Weights of a small GPT-style language model, trained from scratch on English Wikipedia: width 160, vocabulary 3976.
Each number is 128 + 32 x the weight over its row's rms, rounded and kept within 0 to 255. Layers, rows and columns count from 0. Numbers have three digits each. The size before them is the row's rms in percent of the matrix's.

# up: layer 9 MLP up, 256x160, rms 0.237, rows 168-196, columns 0-159
# down: layer 9 MLP down (transposed), 256x160, rms 0.221, rows 168-195, columns 0-159
# gate: layer 9 MLP gate, 256x160, rms 0.223, rows 169-196, columns 0-159
up168 089:093164195174072140126115084144086137110172142142090132156130108075169138112130139148098120134095103127108063128128124132111140112119124115140142149093113119176163131123129176131120196135106143155098153157134132134136141169106102155105124090150122106172080079103125166119197108126115064077146113189147111143123188137093143116190092179159159130182076140051166127148217134163132127106090125057176087179148185186156142117104146143110131107117151059149136127085211115130118137088108118
down168 093:083177184127214087132170102126131113103100072138128111095103122124115128150180162113141101144114162073158188138135101102107210166092166152209153093101108098110191097151055155114124100144109126113146104182074168142098160143103190149136156149077156099125131146112122149108050126149039183103117168154135146173104092138092166106090117155091114141105186148144151107112109113150154148168106080118142150147133172158090129136113105147161119138130109071165156086159130125111131111137157145
gate169 083:137098091155152167123100114116098099136170140249111161178113134125118116235125073111125125162138072105120090114133135118191150092115133093099089141131133123163128176147130157092116161105099130127076080155137088130162117059144095148173123137134145100044089084146145126136139133115092140145151157096150200104109185162112122154151151177145119105128093146133132101120122137171115143105158134158150170096157160146088117149074193131132115139027076125150146169137077111128144161113081122
up169 084:103118190148112165090110118110140123105133123101176106076159181090151134086154131122114117140042155160107117114166112140074111157103106146137123131113156081130114091114105124183170106112179133128171131123113138158134167184137172147095145077108126157164156166082076086108135101138182085146135082168086072126103056073185120170129135117117132166103160165181055142111127150137132093147111106059077058131105139092138143129131138178150120108213174133117137150109125143146202102163121158
down169 097:126095141089048153127132176147163097099200078179132098166062130192128184114140121109135075167130199097146155125119087126113122220163141081150172121152160122099146166142064158161140069036130114140128156152161113088114164112150152203145134147120187086166129126093121153098139114114152120098149162135152134180155057120101142097139144152094119152145129161133166107131136101113078058132147123140128137085120129144084149097056102104112164131134123153129152130133117106140174117104131163
gate170 091:121125164166113125103105161129136166113087112130158163133152107129143074112153132133190136083125118148076151103144017157168125138131047058138092105172130191114150120125137090083101071144079072091112169195071106131147119130101126139191146115147193135109121130137143131128046112073110146168120123160123125190103082149145129191151105132128107182120141054095124144151095105114157151155130073131114126065170140124154122118183154129118150137160130143131165108142174138082104143155164100
up170 091:106228129135152105153123171138139182105189174120108105091140136148051130127088119137162141129113081162190056115129121099140141114189072177117092142132094083080137146130201151117092141165116165102157185147125112105056095179161152119110109119107164087124124187147164156196078159108167132120116090153116134177084143107142185132116099087099116100172122086149129084104144072119103137168099100101163178183112112149138118133145100176119130125157114130124185110143123109154125133155127085
down170 067:151113127117143079127124131108097161110170095114113120130127133121169111207117183096178125120117069065135096089106123095151154172071192136126157097120153118169161145145177187076107116181117164105193118084112100168087119208109148087137181111165116120153168144140130127059153131131130068090177081097099132114163130098119112167136094065095139077109161138087132117142080126116086163131145125111135171182150094137082155119110134214136140098121133092181115131132114112198136132079122135
gate171 103:116140144167143148137109121137152070126100133176154059137145138147073101131124175155150118101111127174133152062162068132089147122091110146078108160120102137187107107087078173112097155103119159094137146150091131130160107150135149106105176158122141115168095152077085089106150140103170164145110093164106161107174126105121095155143186123145167080168127126194092164158145140076112131155071145138154110088153115128145110152119125117107156070088124037119120049186148194110044144121105185
up171 105:096072156165124088159134051167155098135148138166178111110131135112107094097179205091097145182137139147125130135142140114150179117212158166112173124106151173170137091147109102101145086154133164093177098129159090109112116057170204154126193102116170176178150071119117097137116143149127123139166103104159114168101136115160130114115182094143120065082118070078076139113155163107143153107107114138184127137139113150088121091128132164144142093118119083125084086121156058118095126083127151
down171 103:119119195176141110192134158156166164071161114124201113116145164087119087090113181099127098122131134129138047145105119102143130159083091133099120172086118146124161155130117139174190131145148117103139165116137119117128073125134152116131106140101155147149113114125135164149162055065110135093163139116116100123096172090114139132135192112095056124100127099091155177109083131228112121096095180088191190088101141102109137173162097061146147176158106105097093159084139128162125157144107119
gate172 091:062165125173165127126124093109125118081095162170076118153150118107076145164075140101169138184154040099068123113131143136143131153153134141116125054152206099146087093072107167131128137079123145079110108150147099076115157128155161155135125122143152138132155145117144148110127094152149153124072070157133159069142127117134102106127068171125084159123116114159155137192181162108106171087103163182079117078172111157090133166143147115085111134171149119115109123148204111141158149208124101
up172 093:052187125102104104128098130129102134102116104133079112168183098180146103190103069093130184181180091092069106108070117117111180200144124139120110112156144139132135172107056140142136144157126123120107079143091161114139211139082129179108127120108114138131120143117104084126164142139168111115133131151133164101166137177135125074125103128105105127118105124172127129176112126147100133159140171136106105086156083126142146113200076095089115172127124043113112119173142133056110195154176172
down172 100:117119162177098141129131164113115128140081120186122091083120087140135121201084079127116143139141110167146130168129138145153166134125111168167132074135144112068148104087104141198095152139184130098117154183159123113164131132160078138159131172131112240185171154167084091133105105165099157125166146153122133058172157147148128159120095130085165144140143120196138128133145153174122138100108105116123080116154094109166126100137102128050037170109137096094070131100138120098174118147090173
gate173 098:146074162162124161087134144066144152119140161113101095149104141161150152057142185137129102088116085134094116107185101153179100172151172145134116121062130082138101118171128164084112112089166214094142106097091095172117227160098141139093118131141130111107160159132145143157108119133123170167153067135083183119133071067098116077062106095155118145089109131146138086104161107107122155137120165157137122111160148158174112135096163203125112142091144101180156158162160135121151133066144137
up173 100:173132117145128162116138104154152140092112105078180150101128075119171154099091177161067157175152170075130106096085115109164119145119092150208136137154161069189104129099115079163156095093094087182142150110052108093108115073128125163141113073175152136133147085142152145161107143090115076158118137169131090195140155154117164092151130128130105145057160145152145179147081172162125171103140109097136117124092145077121103122170126101053118089150090119129148141167103114155104131163058123
down173 107:161072162106137168143153140165091089157155110124102116190056140160112132082187118098105052108099110113131161144117075140130102101165095193067048065133176126157122104141142137106133192146120153132115109149131165133158128117139131131150166163135141168107130118142128052106070133068132169144134153132099134079114175121131093181160152198125152100122076163105123121115147157097152060118109140188132124089162137131076151069113115113163182144129152144100113160143124118117050120161166095
gate174 106:136144120146125159187120149111123131106125140179134102176111184094168103132058152129110107169116123107079129117173118074144142141149119088181181151146048121105142169183119189112108095097158145165134130115091137172125102153086133123167115097106161142100114145132134057136131112125143190176101132068087084140137104199140179104128100189086134126136119125137115163141175114083169151100173100120145180114148114096118195135120047121144136195114104099138168144109151066109120087073133197
up174 111:145130144129154147073110088115135107121187096100088195107085136159106157138082158089084148125109133130121100148048133158161151104194038150101162129107129158090118171130105138102117136152153109159154088177082160138129145186155168138116141150139112145147094217097133165083086128135081140096123113171101125137127110125115118140105121151165178132092132176106148165184105128163156078101108205142093123155129138090124087123136209122096141030162118155117105117182129129131150163119081080
down174 108:141121128114183068130137162167149151108073128145149091144146118116092117097131139131128156114124096191128107210134145073104122141087169211100086104112202125126106174124061073104148135110066124131084240143138116111152122150153085127118137161126123163131136180137136124186137126149128116084119114132081174125097144136082122163148133129152186106158125165128182123124106121117095133105085117127150139097097158148197142121135081064118117111098143176146121133037153111115087148139116213
gate175 094:091072097123127146123088121100107124128107158102120095190093181083133184196159119129161136163081144120061078132156174143121166137130122173128100172127091111133140162087107068143103158138069097156091105067088139101127146058081117063145162133151163037120135159121156117107118106123134162169091120122205172114136173167121113137137147126111121139182102061146106083149154128180103119165125164145147125096154104144176182087191096156122154145112102124131101113153097170147094109139083132
up175 108:154138052115104175173133130110139165174142186135178121137103093150131142121124100100140115121168131125150119140121121118129118149152202173081087086111140126099139173137163125133151044087089092160135092078128103127149163127194158143189130171129151121160097161043083184150154122146179176113102183086148111114144134131074077133202099093129114160137129155088102174109124162104124106110140134077126123132132124070158115092142092107115139103155074125128092138114170065121109102161116032
down175 104:115078065121110106138117106081075104113152210125077086136108169123136184159094123152147090129119127104124109144081157180160142131086088172168091172183175135089152084077176097067176119128124109117123148159151149101130100160174176156086077186120135141106124105109112116112145162135160129127180085079162159125170103173140152177115096117141112126035094077137062092130103173151114147148129149138088093110118056150102155117112132091150092177113111145091110133107080121145132139169136116
gate176 099:087145107139157128154147162077173191123115124116124094109111123166122131151140093152082204133043079105089157090146073168080086136110094165178171134126201174105107075084161148143139183082096151141142126127104100135142116124160161132139133162174117139103126080149183213104110091151111106099150146105142133179094138146086195098146093151094079140128093122129109107140139122184151120155118096088127172092169118204107134130168129122152103168100112085140143102101100089156114129165069155
up176 099:081103148111131110109160151105132212110148062147169124090234127114094138131125092162122144174182074120083148176127128147134064134193132129146150098127115154143176119095154138150128109078129124097138137089102073187113112134161069128098056130080167078111112131127125102118123116107055154116139147164155153120138171064101076155125135125187136162081107115116120124131152050195111144106169147145124143118135111104175145124148165116099076095113122134120134073146159062108097123132152177
down176 092:133099228196098051114075126107116137178138178140114128172125090094062094104145148133127081106127155148112163081100096093167138093176080102118154075110214161150177102064124101093175182105113131086184144121161133107119159176131043119144142145124149117144128103095105112094096112173070143117141067156116092126126124118109132152086117126180175107127091135126108111091163142142167148188213104134118122111139098119118138144104155121105120144158149100108132103106095125106170117157125140
gate177 116:091193083092104074140136042152128155084117128111170126184109131084134148155147114128107101095122096149084078151172121092092146135122053138169145159195137128072148131141143133119132104097158097157151114158173126156121135186135161178120135115097125127164123160103170157126138139139106180146099090159125121161114096095161099061105093118130100166114161198131090175137051093075109139114105120129070131077116155156164161191094098175158105126125145130110135148101132101089099060098115200
up177 122:126071172091117178100131171156116107138094160142115136087115132175100116075062164141139192152137150085080226158115151196152162128142152142062124139168101160137123117165116168175079161129155143154068124124112090106152134054125130164168144134148116085144121093195146125117098122085160095102123145120112191107160142156148158188129129136119049072111148112142127069125152116152096115140152075118146177167072122138152113139126190101064104106094123155123109122129130132088156164129145088
down177 109:120108090177203099100056146098162125186075155143112134061130155169085132120097048049111114175122095064142169161085174119086144117128195095117133088140090152139115150133098159098137103076090173145143117123093094113115135097145078183106128127182148103069153121146100160129085125151140099097165135167139170117145120161072090194110152130139109073127115106153182125103162107138124134105131155098127181151148145143121136169132106152147121134105125166131170167140162170202154125159136150
gate178 100:128132127095103141147151151088125134120108128182089132123090104092091070140115131108119174152120116150128205146175102106084122126080194155142129144093159099071118140121121103113152157080212136106123124060119121085135111156159106208125099110119163061096151122093113130115117086090138171151128170136168141122093113204186154143154135111218198094120126129095187168140175141101089173154119041146143123154152127083124148148167145105185162133120162105177095125156136104149100113144138126
up178 099:159168123118097126133124098125104190101128152133139108116110122157197070140063113175036153140145144111125093144108135127090180121217133144072165097045103131188185122199136096104153103155155110158053142145140118134068202117117138182141110111157124181149125120154146170136137105101129099128142121173144159158117046089111164145194083120115146100154112118112101054104197141109107112120123130095145110109113105109101123144146119113099116104135160125155111164121177136127143078146094133
down178 094:093158118094100155090137190176131059100146119143173087118097108135082094131089104112186111182121121099118152093176132157140132143126208208101088176172165127106098099116122114138167177130123179065183143086140148111164075183133131130122140134132171186157093149150125101095133149097123158187118120142105097119128152155099073176159057088084113158148147155153188157122128117115070073127186107085137118100143149148145125102136118155079101201139173102142101099153152141107115140124141132
gate179 106:157096120163161121160153105112098069108099142125118097125126153100113149113106150115179169105128129112139146121180133065072131116167148143106183189168167159110142159094131130151198151136065146122190112141143074125077128154170113085103152163125147131121132102143149116169104156187073163121112187110155166146100097150126115126022133141044094132094126091113120148135054115111091174178115078099103172089160120157116123109155143124136171121167093160121137056214138127149099101129121131
up179 107:216144109099117177154088108110127062133144171138204112118126113137135123105104090124136121120150152113139073146177050140191105138140124101173141106130139143156166168108136081140166095081100143127134083108099141103140153142154105136121194101138156154168110179147136160128122091143152108161110156107116137083114094129117156153122097081142207084071150152183167091133144100139113038082121137137088173114202160099143151153137141159148150145060201174100105152140126175180116096153119112
down179 102:159108086124132106089146047167101133036180123145075142104134141145158169094183114143041128110095111123114116135126150171200131139118125120205117068132141153088127116161133114074136187155148155086094136151108138135098166141107149069148154109070133126135108138144156150110125141167120136152072106105136116144201152115129102117186087119138159173113185090154094126108098111163121148169109055095101159088155175106125147073133155114119075182116072101142158102110136159097082153125164125
gate180 097:139126128121119169135202120142133106119082053150146145122100167138155110124166140109105181119140166139201152151084142212078129131135101136110158135159128112153091118082146146080141145103099110147082145106172113086063165135042161163151128162154179097133057147092146148122149141149136079160099123097138110174107160136139076138178143141113063152138135167153091118116130106110123175119132083062095117124139098143156132140111158136205096114131171179111057146095160109159036105117115141
up180 097:141081170090143094192146178140142111086129123090046108142131084160085103116128187093141137123057113100174109102091117163117141128152141117140138158101150147115149095159133095156028126135145133100175143153103136140090116136095159146108136094212159133101103092164109130177134125131154131175116075153106102176071080132077129110125082117139162112148079128109133108142188163110116151091127171168166177072174174080121141124131093156134099155075057152107107094147099158165125068116123152
down180 097:126128116139120143201114104098154110057080102109111154175169126201140100156136158085126118164122163166157088124134169177177143126087184156129112136143174102121141127141180070223090159154165142116043132142148099071111165134150141109162137089108124156132092124154162104105081129118133151136166123166128169093083150129094099102135105184157163176121113129141019174164121100141148184128144124141116114124108153143136195121114115103181080136146105180117160088116157129147113114090169109
gate181 102:141139132101117086094127137066098106153082103077181115100078087153115111160109110126152133103123126203122090158088203144151011105130156135163185162133166130155168155130135131122138120125080136105208153083176145144094112127134101123118164055105149088123097175153162135185083110128112132161097124087141096094148179154104111121112172168128117136083078112109184112091153111127095123126111143168081181160072150125193103126115178150165135112115080100153151068146142138129126133109129099
up181 104:093134101092098113169089082115142194096177161131149119107189098169132116138152119139144173081132118114138091100175120172128109181145149117162184099098092142110097115136096129092164185091170142139125102174144156135096141144125138141171050125154230110112121125107103135153063145140096107051125131174091136112157106076142103173182096159131114155149094099161113149140140138073094128105167107113090110109163149123074067151131171139170104103160134089120100096156066159092195147104166110
down181 110:161178121155131184161189116029090072136091165081091123181123140165138101111102147080132138144140124083070104075149174151122117133129151064148125126188149116107123127140135122064158134179104131144182141202143107064140171159173122088129198114069178103168112141121141154130130154163112169113144136086112150104157164174088126155142182156129112095116118154079174113116142146127159114086149074093097150133109136109191086089141092140161177138088124147155121119154085098148132114099142137
gate182 101:110119128088107145108112127183133118113112155132078131086093099149161131144126138086182190121138172165070115135111142141146109148110127076134091209099109122168038140058088097100119152128141094185134080132203104098105143147154096106150159095166092102169118144147156151154168116130151141116121118081134198102143119118082111140087172149126111148089113106131187172135171082084178105088077160126114093128065168114107155069099092160143171125061136078159148142083131139136132134176132167
up182 106:126178096127164115125092106117132088167072077156110162098145091138157090140133125162088181147122158121136107122122087132167071110094118116165130156148124170092126160200147158136082094133132125081115162115166125105083117056162156121070173165080106123152111130088143116104136074133114161101160100135109124135151171156089108070178190104092173111136129126139136143165143158074171124115175140144154047133091080141154117175087173141130135153219074133165135132087138074059161112118136088
down182 106:109047125135157145167109147105128139096087127159177104090147161119148165126108130106099118132143131100066146102134113104157109126142133138101094099097057120122116132169147129118150109123153167159176081071117140155102112136123141122092093095112144066088145139148131054140099118132034096066178100122153111132165093140105119116105155151142234136118097097173122118139090052124066127197152131136165117061120158069104126149129135136074160153201149139173144175074156145117166136091148124
gate183 096:120119130144131181132159113122170051129066149106158133072113133148117129165081091099144105185136059156036139040130117129136107130153094148118130160105168121110123112125111130179108163184140146123027123160134115102126137088176135141119205069087088119161136169143152089093154129160157140167185135132124110129130147128102208165143108155072092176095104162096163138124170122122119116115173138119172077074098129142111133127142131117100152093092090112139129157166144082131167109134158185
up183 093:173113092174184081112142091135137104104180180077121127144109139160098091155123173162081097138115123091164108099095101113108146147088075101120146169149110093160124080076168175153145088117185129166148069056100113082095101169158134115152147160111151126198176094112088164208097126113174094108120185116138153136129119131103069155104136168126176138086088129147119130145129187099108187068130160082117109113134118089143141099148124085155137185103167130115143182117118183139139162136096140
down183 105:129114149130154157090101067097132188112115163153110134063115156108131163135207128121098147110133146092160120134146098162122101163096162061156085091116130136130108112122141140103142170101110125127085110145122148097115169157110079153147127131092063093172141146100135118132096095166141152131180133141144194132150146136163110123160062095186107165124155103121136123109124149162108142146137194082117115176138080095123132085114146187147141096065182167207142013118139095108076189124089178
gate184 104:139103155095112183122109194123083110086116145138161081151144129115134126168177169136127147092139143161137106108136113103190106150120094128106125138142105097106109041160099145085145152121173103153165129115126093103103105138125110116084105107127155134134088182148102071108119122125143058143109183130094118161190125184132085134097119145177138138086205189093084095098137153068127122111146159121181175039101160121130068150103103130127102120178111131085122185157064180093103085141158182
up184 110:079162138117132189177167135121157101128082139143114099121129177121088149150142096122111113135126121162099090068139123133106104099122133102139115180215119101081113142151107136123167094151144076183157133146156124148105228095201160095142090147145155176133114146124179141113103137104163135089121170146076145093115134098174098067106103155133106108107197137142098148114092087123123156109111103105158102092160125139155125144211119145056143133181156093087117153094098162139199130141036121
down184 109:096089102144161082143155097194124109107111126117073100093130183131053095113132160114161162142111063095136144129109161175240126177144185161145143154121102092134109165149103137129181174163172158129154114140146122126159133092106132125135123101169122124146110056131145155114133120088149083149122171057137140112146112095131158091141101137113148116191077130148104088076086142145156141168116072170089102171051091160136098084166101144074170140127131175129179135106122058126145144130123117
gate185 101:096185177123120104095194112115067145091102199110117176162165153158092088143062145102125154113120116103099188134203114097163169091082113118095076103163079175136061121062093156136141177153151097159130179140152153114125134128117106123129145145131133099101116081068150194139178129141078153119163173188177127090112090118104117129090132130094090150061116116099126058118128116114179127065135159129127118105129096155161148123118151127147167141129127125103083164179171088112128128103124136
up185 093:157137140124120129131184121116129190092133100115136122129100047106153149069090119124118129096099140107136147182125096083150129130106158115093151109167126151184064146110149189132189125178115122154127078168063118133152120094138115214069162150068107148082095114143116154111164088153141169142103096107116141189162153097178110186164090100131125148129154149145116104109119139148062135078138151158199142128170136145139179134113177137042095147080175099094115123089126121174152108111087090
down185 097:121131080126215124154160126109115092094136170103122102103124081079107114124058103085039087140198206143117160087131149128116070099162104149123176068123124122166145151135152096125132167135158163065120154143149134125160062123102095126127094135173172118119090118110124103161175134090082128125125159109107133130172153127070107114151186142087134108123084131133151125058072045099101119136136152111138154151118135151056119130163093118106125157132090156111185121170149059147126118125115172
gate186 102:156136083122127112141113142135085073140113113151105084189122145123115137134153149141117111137142169132088138111157099076148156152126163097084127120188157106094115097064136168184120138146112092182117049101103101082134151160108144101106133133107084118148073061179156121135182153118255140128113154136183155107104111132145149170146139152090132177191182125120143061152094157125152090082114120086161126143097116124082154113164095153160129117134148137139112104109146087086064098126083201
up186 098:113098099153129164181145127163155146131108115110125138173080094086040205169150155167119136167081113105114123111128111115130159160081093132158085139073091127137093143161159156110122058156110105080153122089154110148191060178088157138145084065128165107088095141121097105150166096157109093124159124139134089159121145102126172087182148188128147178124146109063122095153133124096064135070134095153107132119175078095131177128095128139093152031116137099165149132152112137140114117159119133
down186 098:122097131098069144167157224130123103178043117102139204146152155137140106129151157130156105125123112119133106100148189133117104117112201106137093085120126086159103111125161147176204125180137122145159137096112106118154169059143184106203151109120112169089085133076132163078125100152148164076105147117159115152128180093136139124140174136114180113110158094161178113134157185132137133149131153089143178157146130146136114081127125032116105140200096144156139153122101118111152113094107114
gate187 101:140136106077112153142094113108189134072212216131109163119120114175133077166105099153152153171105120215079126180115127074095116144082118132052188114104137158142111141142117097136129105144094146115121120104129132157107162090104130097087114135106215088127057175109135133134162137117118167194098164116133120147156124085089135113093153119117113144117126166173055138117112164107129162125105099119180107130077086119108089088167105166088140112142161130152093146089130077127165091190118141
up187 095:139154089089120106105125146103095099183072090139115115069167164131158162162128151151104131091148155101130146079116118144149068114096128110087193183165140128065179111126148118076125170121103142158102105187164058142132084120157159124095096147194080135177143103123102094131159114133103168107184121127094142053127120075084083138137144129155143179128159136091182102197094089136156109108168216144139108154140160158131139118087151123159090163179108145112120102185146075122133116108166139
down187 099:128151093130088065183131144140099122148104122155112163095145117082176093090100172132105113143076114123132109155143104170097119137142141124151194150156185144145161119134161159109090118034138115124121180165108092102182128067131146092151109149137155140192131125104085119120078083104129098099145135111125160084157108114109145133225154200167116145189121123152118140135129092171096085128102221133125168113144185180106099101126108074114173111103125082084161108162167115141153090106079098
gate188 100:127171141079199132146142062081110120118136054172102149170098130119153135084107166132108156162172099132138124146173141112154160093158133113167131088118149145147134158106128155166092162171124164114112118144147126162077164120119087179162148156108122130110050168121164143144169072155060139076072109095119109093107143141096186130085103174122116186111136144147065165055161148141174100134108115080173069115074089127131109092121114155152058121101178146137164139105134133151197142146120149
up188 112:146102126120163099167111164146131126092113115116199127138166123120170148093106113138115112163161145069148129126129149075155085102152182104131140185145102158136137119125110201124148160110112137077112198079085143093119088072167209092095116098152140103144141095138141054121167199132094096129138179116175070134118147139064153116123127170119160083089187113129137106163121171218116169090141134147083135179160133111146079137212111079150164167164107148142108140143103123109134147112150120
down188 108:097215111162127167138149100139121125084075121138119158076077138129188116145061137123163081117135127109134127092076142152114120150125119105092055182138145122159144139045154146085152114141087134134120096095130072132138167146091133142129152151125075125175114124187099104167120184115112156169107134126130122115155129133093107154149169079082202088139148189141105113178127100155107095160121140103047113117104126180120123141150080120140136107082181129192129053129099161113081130085182169
gate189 092:128153124145114121055106132085120128115059131135101109166094154117133139120127172117058135103157144144131167208103118117150170122131186126125059118137153068078092127149088096097130151151140139149155133136077082163149112116106168097146150126144147084075122159145184187116098108131101159147093208093182101167151122067109130088112067115112081136114091092117161126108134131064133120074132121151077220089119098130183095142128152171116156154119111127183166097145188140159089140114138157
up189 095:165141104062066128089120120117115026126096139122159127148129127086086082101151085118139150110134132148141150070117196141107116159168140118221070092085148093128134171096101110093118113152142116163162178131128103105126150174136106107120120125078139111151200106128109094123195131198165137155134184161119126099094075129131138169111111147130134091127187086080091094138125077123161173073138112165162156108080186186137116131184138125128090108132122179103121124099131110107096076148153152
down189 097:161185150141158149125100081167161112146112070145116106106172161130124100039142104116099129134149067163178184140128138174095118116135153159149096139171131108094164103199126143126158135073152128112087113138179142125131144079144136102082156170129129196161111176109073170203134160125191112140117119134109129130168149099127068138110146085104094130154166095098145115098081180077176120106093159113108129168141165106171061089080185128135145086085110109078117174090085154116123151137122156
gate190 097:087168145141148104119093127138150087059132125144088198117108186108145112112110131144055142153116126107142148125096064092130182092122147104176177167095129194102152115184119140128059132091176142153158171159091120121138118107072111131126128120093145130108203143119096153162154125127121136133073135216099169169138165138152152161095109158104106105120081122074092147139098138124126161095119171129154093072108097116142085210101167066133124166104105142178167172163109155141104164165092105
up190 099:116181096164055126164153128132169167077126170117157164121172120110127139125142181164162152171174160146134172108147085115133176117142088141143087149143132128113117084113170116149164185095126126134136156179091158129148131167158093124156098139113100120175204149103100195178095120149122154091144108112126115113108181133096168156065112162124146182148111112061103138117107149116051181086145103108093132142119078088078097122169101169179149117110048168099100169146177082093083146134134116
down190 101:084169170126146155148129186112116104171112086131088096104180175113191091183167092140127164100124136154135124122146194141098082086170129143179139164129118162122143146194093159141073150125116077152178084116096116131202097106128129141169173056160149121154021125121138132091125117119127099129124131098082121178113119149126090088123164089093072062108114092123142167144090147128144165130101153103170106060112132172122131147124158174105133123070111096139153140172163119169115172130165142
gate191 101:157161156141116144092099091190094097136105161119153144160100169195127115101092126078158142167100160098115131150083104147070138144147110084151145064097161142123127119085155089126145129095073153121084190091181082146112121135082177190119142101135146114134137117066175146089168140057100149151098185139144162104160175075090140133197146147151128165160078126129092127162175094138146135117094080091141104095160144150129124115180153086056110114084151096140133104128172045147129117149119129
up191 098:123146105120138161188177076128134102074150111201149134106067144125087172087068158166103188125132142153102103081114097139097135073117103120156058186167109173180178145104147187071131090172112159136168120164095143138071190086172116094160098093142103159106106149105113150097175106108144154092105149149078113152124116114164094108152143117103136163120131121127153171113201146114125114136081164125091108175110145160109122090168113112082083142156116106135139158150084094061109145168091142
down191 088:137068127117165095030110148147167147117107141139180134135099125137130117132178134120138086080126098180139097104162143109150099113129117170180133082156163119154146081135159139180096128100135127061034160099133081170166104120091112182127153171158170112150136157193170118136156130133063153165136169085105087108156161142124138093139111119091132159126123104176114133120122153142127024108070106075133092117122112181097185160103143134108125129160157141092127080165132127087088176129126071
gate192 090:146098135109061135117049166090158109123120103090138066125123101094180115164141076121129124100147059128181112120159158135105121145134152124110120139144204124131127148131073140137114126115149164067078117120095157092109141111056107129142128135087139108090082105107120111095156130102105109126091085083120141120121126131153165144151133224113130167083138179148061171154170166157178173188137178147090185157109057125159145147122112142173150133072069148147092102157169122134102142093067125
up192 097:123134191141105097138171127095130162100201110109180141094121151110073127147135103199135051141141140148185123108157162081136137126122158137130122188091123123174096113120185142103194068157131123151164152140163165094082092076133090131090081131133141155155171112147138026119161072121141150094153119189120171083161128134139064091147175142127127137127179174152123106104134057129154125142086118133144119158149120058119090088114116126121083151133133182072133167120140150174165149123112120
down192 097:045150117140056074144096145089144161151125111163133121162117153135145096053121136148138145098146113136115127153176140093159131078118157170134136127185119092183160046140160131088122114166102127145103118167122112148120152127139124111147086141099102116135077093134177141077145163168148127104079129116180146218148086104129159128162134154093083172121084137107175170115143102122209121107106127194082160092158087134075117133171156139163152106207174144120108109127145102180100125123114194
gate193 100:073148125141152088094145126113205133177080089174185142123153137120171061131113146130134146121139104080121114150209153073171104146207142120142098089128067088112115110135158142158155114147118135095194118122109122102111129089120104102171146093066151147150182110187171160093146108128179173180127149119105131115130141082086092125117129119174079171056167116175159109149122084103132112167155124172106169109090131096143087134109121099131111090081115128152158118114145101136103199059141163
up193 097:143171109071107179107144101139108131109127143133117127164060164064110088091099170123140025075182046115138185146150185092162143114077096094158092136094088093147181135164128118131129139143157130108147108138108131118114140113120090124157107151191082120135159170191176169129106148093113158127168152121095098117096128106118073104132131155140156112120154170151122159194101140112133098015115137114131095171097127116088119162073169122153178111158078100114150138146137167123150120093129140
down193 100:094137157177104155162156135148118089123120133137154164158151140089090129106111134121144074065182136087206170131042160136110170139078162147109055135114136125119113061079113165073164061133113146111166120149148142124117091067117096153086122109150153106122158090157123182122128167117123152096101161103156142153094110108179118080107147174165154173108119194035145117115085127142130132101108141168127079102129162174138074164108158130096190148107136111129112121167117142201082125111118126
gate194 096:061156170184115121150122160133130164157144125178121099198087094055049138133137091137176102148053169101149152128158110150088172075136136158138151115127106147120141122174113167091139105164095126145128150126142140125150120154075143132174138199135104142160143113089146110110149164162155138158107132145144139161077113133149124122054160088139101133115116086121052104110096138190101231149115123131136096064083128139135152140147147141066114145095146154192124142193105125173155123134175169
up194 102:107179168127147058106168124072125151104195120116086132146127159108074153166223096125145072177111052133113126100111150147055159122112144173114102104135144144151139092108171140065136135105134129121156175152109139082097124133109140115120162113175112111068109100178108122147159080169142129150117165129088109121135133100148089189121139142108098056116156158151136122102128141117163164108111130168147161127104163158190155112191101071119153147160002145134152128131162106123144119171135125
down194 095:173086131140103115106168205150114136116163124139105059145146096082171143131138105149147151106104148141160127177142120116056083093124151100123170070134117139143138136178108158097079157097129140178067198104147171084132148130082188116112128154073079174123124086151165110093158107090164124173160142124102149194134098119131052118157165178185150159172153153106099116167078155155092106142115193124134159085117153084145113093159101118086088147157120125171105163127160108100102083158160128
gate195 094:103176076115179111204155073161107143086129074163147119096081133109179165149145114097077105081116107094143050139130175124116113144128150150104126152152166192097121132096071180105097170168099103131107065139169113101112152088090130109190125068151126141098191132108112178099158146121101174119165142141139122163089134100155173085098118147056136134130102130128084079134171135137138125139133132122148125100152154148119098139172083137148160180081184129182160135077134112128082119063152090
up195 101:123170115151151135132137050089041130127104114127146142220117106097153152131129125122110129118178159144127129156196151131123137119105083190163064129163094115098154170092118116107127125095125108082144128154122132115134144146090075137135107105092125080198111116125097161106074122096152096123127128128126158156147183117125110153158158103147139142161157115104134117160128178123124135165095074189068083140085078134125072113170092092121161114091050051079172058160141185140107180119098127
down195 088:127156143092123136093163110150140070139111095163133128151116135172161142184092104132147127088155092100144151119125107140132112148143151162152130169148149155152136104125215081155030156161165107116074180080106130125080125176075113112124216068118078133129121091212149155081165181108103158142126137117089111080153098115079138120180094167104125132195130107133131105141124100080154121150152070071072120121153080124121098086121076140107122146170147141151150166183113107095110166106118107
gate196 090:118157183157070137124139217172114129110111133094087089127157132166139093187112060160203148080125106162116126111147113155111130139082150136143146141075109117152160156114061158147143182122096122127138089088088112128081110109125137152115196151077111065130073154121157171162107138163168162130052101071070156106107110133140132190134113122129073128092145126070140158125213133106095155113117141120093153111136102118157105176124109160088109126161050102136137099130116100151119113186123106
up196 103:163118087098119164097169123184141096120127141156127151129120127167186106141104138093143108110125136195154077117065157123125103177109184173143093150166179152121071050124130121209090170179076195106184144132083110078105145157117083142120131079145150116105091133127121157113108090162105160120164110104104099132074129131197151188139193122161173155127084100104087127055154134139110118129147112097123168138117170121107151145137167123088142174182065108077112116137115142135120088107155123